Weights of a small transformer language model: 5 heads of 64 (1 for keys and values).
Each number is 128 + 32 x the weight over its row's rms, rounded and kept within 0 to 255. Layers, rows and columns count from 0. Numbers have three digits each. The size before them is the row's rms in percent of the matrix's.

# q: layer 11 attention query, 320x320, rms 0.0736, rows 56-63,120-127,184-191,248-255,312-319, columns 0-63
# k: layer 11 attention key, 64x320, rms 0.067, rows 56-63, columns 0-63
# v: layer 11 attention value, 64x320, rms 0.109, rows 0-25, columns 0-63
# o: layer 11 attention output (transposed), 320x320, rms 0.133, rows 0-25,64-88,128-152,192-216,256-280, columns 0-63
q56 139:141172154160117077123141110142132138119140136148186156134150097132167210111166136159094076165255144125085141093178128137136141158158129108108167137170138117111102124115100139060103129122119139
q120 150:096153115155130084149136128140129142129136110117184164136157076134157179094150162133100064210255116117109151100145114154129121174131135121111171128171167160105108139135110112062125161153110168
q184 079:118142104083173064132112134131101127132118144124166132134166096165155169112134118147073111162255107122083121044153087142116151176112100087077136095127175187120109135127068109125107122124133126
q248 074:140155062109104123119137121090121110112177198106102098156170123117141153143164133157197148091169144153197147097146221170154126116113143128119118124142115127173136163111138076127139113138123033
q312 135:112170138158134081154125123140137136135143128131187160131160078116160176098169150143084073188255121125097142102159115147135126168131134099096174120162159144089116146137117132054114147149111159
k56 139:123131087139098105101150102130114142174113084106144143074174112168067208092138126175170059104106146108040166158162145120205109177130123169126150132151184142126075127088098139124159132130143141
q57 140:118143137085170142114099088173067167129168121121122121104093153155124141147105105147112112179146131096124053085119128129133119156109148097107184101152147135126132063065084190155133141100131209
q121 154:129148105125156063138093077145047153141157156131122128112098113147139161127125109151138094157152146097138047084073164152142151142139137133126188113128119124134088080067084173130150125088106197
q185 083:157091093125164052154102157127039136146172125114124162145132141153119111116181116191173096181166144124153039102054175183122102159111131174166154173152158119092092087043089143134153130101125117
q249 086:127059106089156098151149180122097117107127136139131113161114095141124127148122102131159102140122123122140113073111100132130091117122075080162210139200164255134084102087102071174074116230112099
q313 132:142148109118159083094089057156065156140153153119135131139108145161115154134127111155138088164156145110137037072071169151127134140126149133114201117129141127133095075083082172131163131084097202
k57 137:118126164124084095142094144124052151134137139157164110122126086158085121060110126098105079120161210139093173164085158160166141120129144120144137073100161116132107085098053165111151158120156176
q58 134:105154211149157169121135096133117133140104161071136148133185151140126118153048116103123162128111117112130108102206169110136097130158152112175147165150109136110156143120106065099096170085088131
q122 152:099098210157136162104112109122111123128109136081154149143224110120131134178086124129098139133108108091138118107165163132144091112154110133185134183168115106107130140126147051109129140092122101
q186 085:115075206152144124108118123124125108177113127138131190168216147151123167117134084124093140134138097116164123104150189109161127122122110132169100154164168118110107123127122103083085139167112111
q250 068:136121154123116096150126103105111129161096069174087154156127096191087139126018150133117133080107127063131201100125114097157100176177142115136188088176098193118155163121149120106100141155147127
q314 136:082091203158163153110123099112132115141088156093141152158214131116117149166079116131089135135130087085174141107184177131145105131141111122172129166142099149089136149135116059084114159100118081
k58 138:078135133168168134076153115119106147105103119109104159163101146123131130185043105131129146159141059088088152085149082148096106071143140151192131122121161132116144138097136069050090146088052134
q59 129:159086155097130190122177112190172124141140188131125136096107093149127098114096157131184158163113148110174113148161128123093186133133127114155182125111161156152138137121103065149146117094168144
q123 151:170053137117139155123153142201149131142142187141120125117140120152134108104082180125168123173114146138140107155190131135114189141136135105140160117058140134153141134100052087154131103126153130
q187 083:126092126122107191148143118143121118177149165167200110139100175140106116107116157132124134151140110162139150120134140121103207160099158105156136118084120095168132147158110062145135131075125099
q251 071:147091115138114193074148095140132112179090108165170146182102152194108194101091115119143106122135102102123174123127158120186114176105139153167108118110146137127161164119141120115093185064177141
q315 133:155060142126148142121158126193157121137139200140124126132118115139119110105100182133173120167099151131159106148190136134111179149139129101148166114080137146149144142117074062120148105105187127
k59 142:140073194174087164136111150133188116140115120079102138125137142175103089109140124107149153126129179105175136117145104168054151174113167082146151127129169173124089085151074131122121096141177140
q60 129:118179102122146166096081149103089140132127137146192134176167051091131176082075097183091119095124099041178150174145116112152174106152119133124150141112211132066091102126134173160080144162141142
q124 151:135194142093131176069087158136107158099121114147192160164166069113130146117072098164094091096109126042150179188155098130127152050140115150139149107140216108074109149126127159167072148132129131
q188 079:138182144130124166128140148120102149137102160134183104147122084113115119118095120195045122106153115145170200177178147155144110099136134171136113111148150111114077121132172148137112166102099158
q252 067:109183123150136109085126086068149118132158152169168159102178135143129137151120089117083119097107133103149174137141150142127144104133158097132133081130216076118196093153109163128114132156126166
q316 135:129199131093127162067085159132090153121130121152207166153165069095128152108047090171074107101096123055136166182162104148164172076142101153129124121127189101080080117115107173152104140126112146
k60 141:180135111079117191106073110129095153069162054154186201168137082095102156181119069085057123101127058076192116115099067166133094057153118167128102122124114129102119170070069199150079140143066149
q61 132:124117118127152119143087133121111107123124120125115140126093071177100120123158165104130113152154147064108187161116124128139111085091113133155144143172130126085115139127102083084130133087122085
q125 155:144087126107140122134087139096126111115108110117123142102120086174103110139133168129117114120141153060143205146158101112141100071083148177150113129152122120099107138130091061108142141095119093
q189 083:111118128116086095164122138088120132093141109132129152091124073126106043126084185106096110134120148082121172145146136110122085153044102204119111146148145149094151141156101091065072118081113126
q253 070:115163132171174109118153167198121171134112086147059117084112126141103161126184123098166139151145161111091111137151145112107108172103099061133148194108128090128123146139045132126179140152173062
q317 140:117117120108134118158081147107138112122110092101129140100122063159106127141133167114134117136127154066146207153152113130149094076085137183161120134165131107079107144128092076096121138100134083
k61 143:194121167104119102150158087105125101135132081125110130124156151099154177164174156136130129075129193097134136126134144136096106029129108202113107121150110090092108160125087099151184098121111108
q62 131:106142128127058144201111133097133088133121101112109199142118115108100080113175147107171106122101114092125166130198146098137138140070116123093140106127204155101088143098163149140106156129014085
q126 158:107133153121042099159095156042116114141143116100125179121140100141110082146202149103168130124111104102176169157184150095112150151086112169071151137104223100099094129096140154123117128119072080
q190 076:103140120140048140221094147106121126159120080101161180095116134128115087142144197130166123118106126121125143149193114138149153137102156160092123133116180145087093123078122119164132101159052096
q254 067:117136107171150116140149119185140127138186128133092171121147087071106130122135169166151114068150125142150112172134117171154120110115119074116111091129177121113126116151035096107130137163150108
q318 134:129145141121068119191105157077113123118124122074100189086141106130113073148195143123170128116147116079153150137210129098122165151070113135078139138086220100114115118083156151140115136115048074
k62 141:109122119106135132147091145100089142162140193056106163033136073127103146154124104125148165126107096148140138116172108089153104142126150108114138154066208089131168079101128167123122121161162141
q63 129:131096091098132116114131109143105113142123143131139114156193133044154130116102141139131152196121146159173119107119128111108189134083182136137111099076123128145146125123124075111031071151096095
q127 167:121068091085124115098090089125095122124111141123120124130180094061122146113103128165116135209108150151158128111107103110103147137087157141150115100085110150138149133136085075143054065140116128
q191 082:166091116102126042137084106083114134114093122134154131128189148096119098094110134162095156148064143172164132122086109129119118109111137244118084123077108129126151126163112093148087074151095177
q255 065:094139166101137095108145126118167166128167083119099111117139165093113106122111100183109167155155126161169109153113134117118147153101081183099103127091067069174114138106138179041148096124169105
q319 139:158085079082128114100099098142100128125100133112131114122183104051135160126092141157122137198091147153172123091116108109109160127080166141144121100069105151154137125120107085141029067142097104
k63 145:086101119110138124070109130114139146081133161163109091127094127139157181031157122128170131148095128138132120109134042139077125093138118126170183060049080140102117132114049193181139101128107156
v0 104:123145175180148234141120123189124109099132155107160128125138086148146136104114182117107125139116143101148091122127114106151204087108126163166136135112134092173113105156115175084125134141130108
o0 109:096125090104132155049167086116142087196076198129147154169132106149098160083143132162111120119115122150080104106156142176134102123130060123163164084077112156120172100131116111102184106126127145
o64 096:109112074104099151117068079074114117156099189134090135129129104165147145140154171112123129113113093113175108171130169155078061154117102123135138101068139158109134121089087140111068105148078116
o128 097:143130133148123079144176118128148095113172102132146094130149113063129117127134081169164154129128125106093154080118122116159147120147105093122137175176126082137124120132143148159128135110100160
o192 087:105082146178152136125115129165090176046151135112182138134164161134144073150163101114186144092162112123089088142115118075156082098127116066116124113181173143162156184168111098162128108092123123
o256 121:120081113134099158105112176096073178124159131166060144096102152160115107173095162078101095138134153161171131182125108140130148141096190179135087125113138172106113142130133133096104118146186095
v1 102:116183055118226146130116145125129128150123084122117127134102184139141133158140142121171145095146124143125091107078120143128113148065156083193103086166113126146181094129150154145154127076134149
o1 110:188151095148111145151115148183138137140105091130176065126071156097099109171179098122119036107110152125088082131087198122131111106154106102157099172190191139132131113093142101136123129192128100
o65 090:081082143165074120165092175166125159092091121085170117093146147110115125149163103084121130076096209118177136124109184113156092077149146170115089140179140120146126169096137114119119144184120107
o129 097:146159150124130105113143108057165100133190167134069156143144107155154120098110116126115104180169015049154182107095081123130170158136111157118125093102107109117128148155121138117136110108145124
o193 080:142113139102150113169108103189104060109190101117093121095109149126154162164113117142087104110084139148111119140147130171166108215151143188164151108061072158127152159197124134171166149093118087
o257 123:124096090093112129106154130153095146149091136137165130112156076108110119116138158131112175143117221193100103179215114137118100130141116128064127163147138137098074128080111140079155148114110155
v2 101:137159085153149120126134180121125107126091066132155128087117097132164172129146080127108126108085142114122082105107133146105045158079125097140113157120094134164118149126104101138131107080088129
o2 110:123131073131118137094140157126118130140151116156084161156101081119175098087154115139184100124162174170140136117125125113167179113062126095099134148133101134123113153116153164124118176102129080
o66 099:141090148107109119158079099104093080150126139144130180147079139145139138067145082168140120135132170136181148109128079165133155126097129125093129149116137142138100136145176135097142201140133123
o130 091:173140160107141110142107128156143119146145148131140064088144138139125132170091154100157169116139105132139105164144192109160119150145085167164120067145110134054175096175144102160110074125136127
o194 077:107122127144206165114085122129184115049122114129145112147150147114109147124135120106115098194098096080105135164136085143122143139118209140123112135162097151079117137113128115101145050119163179
o258 121:109089116140138157127143125148161125110111138136099169134097138143093164135135137141107145168099178106181102120092100183135117126171164107125089137094141150214076159069083167158115174164054118
v3 096:082138166152106131125140109075127109133111154128121110144085079146156162149117070150084174132143116091124073118162090117131107090102131055161122139130138123158142149171120132114126189165147097
o3 101:150121097147183145163124173104139141087127111143150140135132182158139141159132191130149105120109114102098168181170079113141098134176157109117167132121144129088144181127111154121163144088129132
o67 096:162107107137091105185154149075140170086071121131161108119139157118126149124138158122159083118099194113156164143076095129085092089198117114126118120087116112069155118132155169157108119131079144
o131 093:073142151124157168117112114171064062183204104094072120108160085067140114102095126134143174090163112124106092068125136146163209117078153170107133161118143134140098156104112084129120102125146099
o195 086:164153175129114151051096132127184123110115188092097070147172113127109158110119086176164147181146091133110090156127153072222134102129135100147159152175167176117114133128118163137110142121151116
o259 111:153135108096105045136160151115113167091113144173118177170135166113157113131112110102127097133087131229110129112097193162049109118140077158116110102102134108131131103122134123096147076164132134
v4 102:143095122033129126135109135111149112122086150173185143104169096129095132100105153133084148181116106160114085157156154109124177148225119092146130146152087117078117119104129134149110108148130121
o4 111:159189141149126121097133119161130165150175155137082175083098125100163157168077109111117093132110096101140169111151111120126182160088143153149135125125131115074140138199101082116175161140140148
o68 098:168126145152098080068170113127038112164141118118103128094127096031130180137152115118141115081096122133084169137092156076070156132078194147100058089085124078128129168157157111078153166106138133
o132 095:074072091122106144194118127129120140058098175105144132151164161142096096072135087146099151175141113157151132110158148129192082073144051157098133176158107177146128098146172143163135127111169081
o196 081:106098094136154123166122137123051111142146141108159067190118151137152083122157110180158149096105089158114124110155168166116108116164097103100175162174117178150146125088098199164105149151139087
o260 125:186144175155154156122113163133103116151117073170074128069119111175139147177143186086199111087136169091090109192099143144106182152114153119185136104110140078176112157060075110122101119126100129
v5 099:093140168111223095119111137132148123127161160107154108090128130149132125162148158090126176240075144105107144132117152154143140094148120160150157123138123105132096151124096084117122151145122138
o5 101:137108155142099127138075129103080140134171133149161050174110161122154121133127083101144096074108120110100131154097117105094072149140163094137095161052093156099133137157113166107120145134133135
o69 095:132128108137116090146116109158086105142110134109111134167076131114189151093054127134084144140135117043154128120101159066123147091130037059105134126104068106158143132135114131136110143169088153
o133 091:150142167121081134146141086118210115154065115104098174075119109170060106153198130135127142149151118159145149154158136169113086128162193170140131105156176180132123122125198150126168119109152111
o197 072:091173131200133118108166192150130160115105132158146124137155173129094120147171180073168109148145125158110149097128090142124147128115189168120210117200167065128140121135146165195125106102157107
o261 121:131117123140145156131136150124181127104164116141218164131100114112131147107115124137123086106134152112153124074083090088130167118153080077172103106132096080129165155126092068126122134140113154
v6 101:023115095156140114080135122199114136144118110111151114138096147084136147133092156110088126046159127119112087167119109206142202116074126097150149118085102155095062129118126127110109145101171097
o6 109:129215095106132183078119158104064130159198122108142142105139146107161104090170081169210145062121134062179119124073098083162123115154107154115173106120152113112177117170152113150113128162187173
o70 090:134174135095141117128097127120127115162122169115152141144136141132122161152169095169140179144169100088114156124140090089155126115177167131122149064131135158133153152085126134135183128159135122
o134 092:147093118162134155132160135124197092092118126117083104172160101150072118130132175065074115153115120176082184118150184151075130090097150145095125164147110109152121152149143147104106082105150125
o198 073:131137088148111112165116082117148140136151114086121097128133059166107138147129108144098107142074119143147134132140123140191094136118088153124119137154099128100113095105127138121115203123092146
o262 123:098122151148125111113126096146092137140110125154169162083111113105162121128115126132140168139123177079087087201160121157151169167160151068157082128140114141138084104103083129148109163127081100
v7 099:120150164141138138155132161097166113119064167145126100123086247166111152135075091134117115065165131065111145135163078176122107142078121179102114119133134121131178118126162179109118142114187109
o7 106:120093067190111120124110161100145125090163162119123158136138110117116141106193178132087075102135181142154128143083063110135114108124142064103138090113144116115167163127135100143123092124129156
o71 090:159108129129085135119080097091137079171142165139130147065089033133136102144185202155095059134053096119126103108060082114203164155133128137174143097103126036078124138142149136091120055117118124
o135 088:106173135166125139151141193191140178144119105086106096159147166090108115128131061073199147139148127136131175129153206125104093084114159202142095138165094192107117148107135163116109143206136113
o199 075:094119163080138129164166146166143120070107082103137081184165055142110122116157131126124216161180186132187122108133148175109157114103091128077141118077127144087099105153084125149138132095097176
o263 125:173119146092160121101104085092121152124111166187169131101117136158131153158099150204060139120141070123132087111131118119155158155206096109146125128087145103184133166132127093153139094084118135
v8 103:123157153177202123173136131124149144136118071142147186112117143126056114119166165147086103199061121142128151162139105047129119129038078147132122115142104129166153109174133217114108125108128129
o8 107:109138120143141094122158097155125112155140120096156171150126135112159177092084115167142068153161106111085077136143048149076165150144147065105137168102135164114116137110112118113169134135116142
o72 096:105116116119119120071105144151108102157157150056147090176131139102178084118110128173152127173179119159100111096098126149120123086100127138124110101107172202115125135118150123123174119138113141
o136 091:141126108106096138149157124146097135122105159137135146120128111147081158108078106048078102046112158154110142119183189121118103133158065180166108089194033047084147141135161120151081150141108206
o200 089:104034105137126119143176146087141099117090066101080128084165129149141164116090115109117122159095151147128188128145122125161078178180147131158147108118085115169104156146185161104083127079083161
o264 123:159137156095155126116108087110150119112184124149133068166149150122130087147161124152198154135194167114208107147070142130161135076127118095071156177065176188147110120097150090093122126121167048
v9 102:188142171123204153175110172145114155102140100109117114125144192204137191109109136141108083110117133098125091095128119056162138181235121161125145106128097123186158143146164124159127122084151111
o9 108:057094144136141155148161067133194099136142168163151126069183168083163085135100127145055056094101140172195103086129124091032128101209100135147150115140195137171170121141137147103124185186146158
o73 095:112122104085120215108120103112138127156107127182150164094154152072125112129140105089081154168095171095085127146134119056045185122080117119137150116140195089083121199120132159130075193169106152
o137 090:168129124149129046131112177151115127094159190084118108143077094165099161112066153162152146123143087123113190163137114205179097118110154145140100153149025125096135061121105094106177123100138114
o201 082:161111168154128140152131142188089112175122114104111056120132095142156144139151137139145172138113152108124104111135110188219116099166115114127096123164127140112074088159148030108158095153200093
o265 123:111146116100088153090073098078105109176109086150113172179111147106103108150160106107171124162162139152142109163063125081097116138067135099132137101128216111129146162151111169176076133080063116
v10 096:101141230134180105134149152132158124130136115132122137166101108105119154158130107143128106053118120118127125155128152155141184071169131162095129146096140116115184118108099151117148128131159045
o10 098:148096103126089086135124166122156166139147172114148077100123098086133130131153127168170123115237180078186077118093136104092111108132113133139142166166086141070118187186114124103144129112155087
o74 092:090115078140110107111119145109124162132138148098121100129094136183159159151121138130077130112131126166000095132116125152122157114154117116174112121148111168159139136141113105180123134145156138
o138 090:151185177148125191124088077172090156175059124089166200164151194075083120152118134165175147150123142095137149153143106138142113133106150124110118081135101084117100076112148113125109165109093172
o202 084:123114155159114136075126067161154142157159099125141122104096102121130082066104090084100093129078083162154225081100130161118087145135190180133103120152126166110106085042177066115097170123090153
o266 113:142160102079104102129141174137131127131150093144058116157156111195180130131111150098104145128053117228105139095142112130137139174188095129133108173070150074159163155178130159129112148085142144
v11 100:099156146113147084159127141151142141115176170117083131134121058150100142076180121124211131129119148212137136115109083036128124104198145143129081130137127101165160148111099102080125149016112153
o11 106:144139117125114123123126202172111121079150089145147113147172194096102121096170094142105124099099148084092108164145062125164181123083144106116068109170121053105178115093124145155144127078163095
o75 093:141143144077151143171095115153154122131140115086113131133183120086106139109135099136082151169103176109120142115133094097117153162113064125151108129182160093086115135080098089141107170148157138
o139 094:088096131136115159110137141067098122140132160097134090137087163149164106129115155147190136110128095062091112072133182129143084133104157133110174109088118197123152093144097117095151087099136113
o203 080:230098174068131066116100108058174064147159168153088113118148143160144109105151172123144132136164119157145167105141109166126090146110150163096111113137120149138176125122127115127094093134138091
o267 122:151151147158143148114089119141176154139099132143136107130147063103049213151096118099074156164141120201171108185126104136099160105136109157160106061139109105111139133122188101157095181134111125
v12 101:120078138157118115109127107043141136127132137121090113129115137100144134132116119152160105156208121156114094091110158118141090174138161102127084137127104069140146122147067142115168150135131114
o12 106:081102112144132154137152120199145138131147107074054107189145143124133156124138121150160129130091141089171089128130129110140167092148124130179098094125165097150163129094133136132106127098135168
o76 098:179145089108127181118156139182111079091127097102121160157153116163163169186163083124152133088081147123158125080139149175123184104152113196148179116157175155145130123131145126093119131136131117
o140 096:083159173137119096131123120082128144149150142160163104105127110095117099074134089119141119121142113154113169110121084106138075140104124113092099144138107149143101124153112099168151090131142079
o204 078:138110110158144126092101137165138188114080190128194140119182152118148099157146068053156119133154084124100173184192186155058097179119192085131069085110093088099122143093133159162132153107092130
o268 120:159120086145121181119127143111113081114131120140083125113085125144120138164113201159050164157150126088088121154129125141180182143140110119144138155110133183122130138147119149048115156130170138
v13 099:110050175118161139192152101139120116118099113128124143162085148088106191122019137124120130131159148133134116120087149048121108124182121160110106126096151175140230137144097139176137133122152139
o13 110:055186096104124129097130154122134102113111163120146147123142103150091157115115157117111054158129096108156179093136064126103123128111084093104195081173118038079099132126133139174187133133148086
o77 093:089143097083104166045144158115178128146127121166087128166112158152123152116205128147175085085107067130056170132139065153138084110113205138084156097141140051126085142117098134112157137118117153
o141 090:098149140128164120169134089171129123097078082097147141076136136151159093147093154118081129123134128129142126142137198133106130169170092126159096190116128199131161107169162166120142116134103092
o205 070:170166105145105104182051120067164139182167143141118110152118080157134136078124115159086181159160146192116098123165170090196162062214114115114111109088128132151219133098142138098148165125119135
o269 110:190081118153108105114177105099118128122120126135116134149158125128133140127231156136103150080116142131140116118099100124108126100095157150153143118115109096127072162050098121091089153192146161
v14 103:108127063133152070100135078106106139148141086123093131127125121108146154134078167160187143189142124099153120145119143108123161173089149163107147102127115155089162123088131119103144150130094112
o14 108:129154193078124079140139136167180179067080128190157086111163122180120135117131103152188197088137112091231115133049169090157095122156106146119116140102168096118055111119095097139092139072103109
o78 097:113190172113125056157142163174099126140132188129152109154113130210136107133142142095137123093081100148088113156126165138084102124142161129132125196125153082192076197160091071124069148089117157
o142 094:183079068111118188095180085094162108083172076116100131128139165077110138094142139095150124101118128133088177103125122156118168136151124114164113078169112141097194100119161173144146133167138115
o206 076:148110077092089207088124192105182123139126104152138121102145048097138161130141160158089160175144160131130070132121129112163136135084114106115139127121079144076103141094158151075120144098161095
o270 126:099170128147126109146080127083166133175117176071136133127144158148138150231112096129074117162150101114130153139168094151155065113119138182091118156120135142171138128170140093118090134111195157
v15 099:107070068152082143157090106043143145149146127138147101112176104149130124146129164149154126138105114113131136027156170165120116178098123127094137126069118155106147137103134091141145144081124125
o15 099:127134142086134039095109130161135145083148120152123149109151117112126146133156064184126104142145068191139141195123120143080124150114096126140079127149117125124171110131169148125109099141088131
o79 096:101125126161201058101126145124141172100105089125147144148163129114145163116148093084118147122204104182149123105105070164105131189157115154139097145155112116112174145135160155051217130112123122
o143 092:153154112116071157145129101109154127174184149103116119144107161134086051166128158142131165099107146082102125159126112116144100093155125113168121113123137128183091102144161106118125140125120148
o207 078:162111124089167085122086154126188160117152190118115083143172065146134104177130161153145086151132126140107125150153086157125108100128119148121178050123085127132109118079140109081099178160125159
o271 117:111151129089134163107181138125127157086061157115087166132181167132136201104158079102087145132127149134154150117134132110118166161126129167088136148145145102046137176124062088184165114150087145
v16 102:120160110113097127153133132115156148100130113135075134134153098152142112131147120123165095163127132146134144129144161136117069183108114104083133159144159198128107148122099110088147136084153091
o16 110:072092108112151150060139142121140101128092130136124172102145106132118044136095066156166112080120127098145132147143120173174149161129123121123098097073134167160100096137180128105153081145162108
o80 091:144111063101102145166122169138106097133096099087131139114136128119155097084056099199190165129167191071144141098104089191142122116148140166179135103102086104163130125100142074124112130104128127
o144 098:158124208144115112078140120091112162141184177170137139167130113102119166197165171075065086111100088155096136107127142107130080133097111102120090172112142131145116148155094154157129171153060106
o208 084:110138150128167138182141133105148033200132162095107061119090130129117138150181057084074121155135075162105136177127148131146111076122117119150101101154162141134159148155105143150078107138122149
o272 115:131115099156146123143107119173148135121126083078154139124122130141093088057082125135173187145148127124147112093136143107089182124191111174135180095145098121120158166121158134132110098149148140
v17 103:129140153109183125085126097023146134126112092107181129141193134150139098143162155122137146114177136067122097129134150118126158146126131190097133099145098157122073117151132124173112105130114208
o17 107:147173211122111110142086128162165089131140060153162123116181082087111158190124182144175066132072080130162076139157126144098118138136124075127190135176135153104096100084113109060113109123113122
o81 094:043145128089113146100093106087108074195125086134181140102149119151126214176123119155159041116079119169110102124178167147125123158136114080110129095111148175098151097084121124090100148112141151
o145 090:118110093114146110149166099184129190104160104184128118192076173147094115078093187094122206138151201105137157131118073135130099082101093242100079143167080116119156131165146107119149107140155102
o209 083:102157074085132143186159146132148126160124095070106084157122197090111096117124160144148154173135077119145168138086156077126186107097082175140144158073118064194070115174060121115173136093119097
o273 131:169073128120081143131146212037110099134092188093114125061115127163172183129098073137093127171138115142086101135075171095123102197148207072145099117056144152103130115115152102122071198113095146
v18 097:137142083080252151107142109176137148151146104136145148126077121108111134097086181105131138122179127130126120082152146100128149207144125120194118135105168161094082122108135143134121139096141157
o18 108:160046153163101135094142133131077126134087126181145137126148133160161155172124154151120172150146142095158115115101110124104105136124063124119093108194067133041141091135151118124109135137175115
o82 092:080128104148115125165131114151127088110109144132143155100167063140142149147164123122118087159150076113039118155182150213167137131139125182111139148122157169066155080141130136079115088108137141
o146 108:138190160088133059152164187093065136138130147139119087204141182089078085138099137161114111075099140123148063085118085075149163101098136120196127106108181113186091150157108107162139124109132138
o210 078:138090180157112133126131159077128072112164094079124154116186181118141137137091190140139121122135102159144125099138068082096184146083153070165143092117128121180091159110129132179130157062100181
o274 123:121148115109091184118140103135246174105128112121154107142090051095109147125130100121140118176180145128110186159100167173140116128139152103075134173104149150105189100064122131101145097150115099
v19 104:064142134154157089077120128148131112119135086119134124118190140155193142131098189149107161157068135125131156142109137095138148192156123087075135118151140102114124147089131102125150156098146093
o19 111:096120083181112136105164107071109087149110198023119190069087091132123152081108107150176129135133171180155145152099150155109170123127113139138097117106167142120122169176136142126143150105132108
o83 094:147140094126124143153141122053112124125112187108185103124131112080071151137115127124153109164156139174115137142142122113131105138172114130188088098136147137118174119136111132118081090113125169
o147 104:111182189137125084182130095170169099094096082186052152097128118128152103159102093119105126144143094123104099055111107083173117136068111169115151134119184112120125164090152057141151110125115116
o211 076:164097160155161131094091165136101129142156095135122077118123092110144130091102106085082172115172105102127082105109125131106141100109144094143134187161173111122082121059117130111150138156162104
o275 129:151110063093123130126102163105098165158140159107196108147143160154115149116175193120138109109112162101146098209134177156125097078181109131180093138163052156141133102173115206103112107174131136
v20 101:058094084148068118160110128104115116113113088110145135136105168116162149132185118137089115134120115148152155175104139035111128197122163101148136141133126090094089107126174119097082079153127115
o20 109:078127137075122135088168134129149143086169159131128055147089096106103104176085096086163141110065107158104087043135121105186182128150152087182118064153046157127094046103120170137098208085138138
o84 097:057144159177087109156162124175151114120116178154123094133117107124075099180123113079169151154088104202154069105109117159153111099114155079112069073135092189096099119129143130046169124120122161
o148 094:187101144097171118150110158067170135151104095156130160121181194180097162103142151159167138136139152084131152165081170149098105149129085169111176139094121144121177165111132128158122126110096117
o212 083:109154171043136123097108110120136081139144141156135140112080101145134142086153174176106129099164116103131161163107101157109128157118081172111101174121130148180182094064123161143108147139159153
o276 123:145100120165100153129113092192143147107136156097134127127113097077108073125149108119133103132128092144089100132171128120189122099132155132134145157122158069099119149203102098102154082175148122
v21 098:072068095135103079121132102161148113133216127116216118120190147182173095111092071154111127196122127116141122134119090153115095148113139199172092130137125080144139130084121147196161132069173129
o21 095:097173115143053081025156151090094178077116153129089102139088134130128119097124101140107133156122142127167148134138093099158147173154095183093190165133101107131135196067104112129135122159157091
o85 090:102146127133097090079104166173168137076134157092105107152088132158172118140170142185120094098098146194148106125171140079138120174115182145109120107110146116198096193149159195118142165134110133
o149 092:157144110144148179162156149119101166209124116113109098133174109122091123098138097068189140091084138121107118122114233138114152098128067073091137208121126168045119100153121103102090094093104082
o213 083:120098139130120127127151095140185091089144139175163131112131199112085135133143122064108175148138122119087154096099146123129099163131124091123065140149102146111115127172089164135113106133132143
o277 121:185135155133122131125134169144126088121079141137143163112128080133162150154169182166174081132184093150173103144100068158128107159131128152167135127154129094189136119124150149143174186123167183
v22 104:146124123108120053079129137244163137151118177111074145151121159120116202159111140157111118133133130134131167119118164050136133124153146084127153099136114132078059127112122168181148127099119162
o22 107:185146088147115126168166101131113156059116152061162136170144132089080097134088106098137087122125093105119153133125143134119158153118115177139196171113159093133090138105173095108164110114111163
o86 090:148166150106104126131114136097114129091149115100173106091180158135072072107113089068107086104090136117167190093122092097133187157132163157130180161142122115129120136076125078101125119118156146
o150 099:080104164173165137127112137104148128169138105234113127153157127142152158162120144151114142154149114136099080140124146158137079124162098130118133095142130181151116079168084198147085115120164117
o214 093:090083137080161106168120093093076126168126115160135134118043147118156139104155156123097153135128122108125106107139152160155123126122105137083053123099169156128136148103131098155105101098119125
o278 128:104196090113079131130123103086111113118106149076125100072104140106128087096122142139175119082088112157184158141131119085122121111097158087130142150121123085120183185106162144124168148160119142
v23 100:142102118136087116096148127233111118151106135143108089114213185095109102143100160142165141094077132124117074150128145149101111154180122124114117126136102055152097142148105065128144131099135174
o23 102:111164160094152096102176114113164120207059114121116115096134159152113106070099097115124092175130125206144112118112137128106132105172101159169100169062136090144154093054129161072105128157142152
o87 097:063170160084173136089103102176121142143132113134151107148098171100087097148158100143107039105150185201085125132108120117117153200160123121163068061056175159140119086113102090053158148129155149
o151 095:146082159175107093153125169103171108125132140167102137069106079172165165128144168115144189149126097113139183167141142145198108109150180162032188212118147125144134150128185156174083079154088142
o215 080:157128083137055139071156146188213170068120165153136158111070100133138140116114143125127174215130163091159137138121126140124132119138124126141094115133053106054120135090174142209096122125101160
o279 115:129106099107169163131113140065091133117144128061145130139147132074111139107163092135093095091138103060082069097093108104052106153064077112141122052207125162107143116164086104077179159131151068
v24 099:126176217171099111157119129153105161134094162092142107177174094105127204106100109133059070090109115127117137150152116088139108118124130154107141181107132161109117108130141165115147093131131141
o24 103:185148106117094178176145189121178097114127106177102122153138121100105137137088091141173225149158103126119165094110142172098143133110163117131149138165117113182095180109087163109097123076134123
o88 093:129150098119124135137175161132148090175139177148115161157137126126141110142080104085099175160125121053124132125088151174132073102075151087171160077154097087142142149121100123115114078103146142
o152 092:087131143140115113113107092141098173104088088089133102095102157169153128151135141116173068135126154127102116146167114119070162178128092115149077128151217151129118111128134155137106163174162160
o216 080:118103155115105109097077109142101172125149128110146092034128097156137135073153145132149130183126124098103109098049172119147115130129061100118060225097149172145136102190162097118169172208140128
o280 126:140118129164140131119160158097146127153132160178134147191139127092144108120152154128082155082097135120098119165094136075161107112132140143141166124095101073113115094118121138143149078111129108
v25 103:126124084157129188180109131116103127134151079107127147108202087123192178118176092133187124156092128133117117108125155127114091123241108166127116087104113097143111140151124188054095113209144140
o25 112:148095130165111154147131081203192115097150147181098053112104085085097103143193133107075094117109092131191112187163144094093179129127120155137097137088144139145128104121176163119175177094164149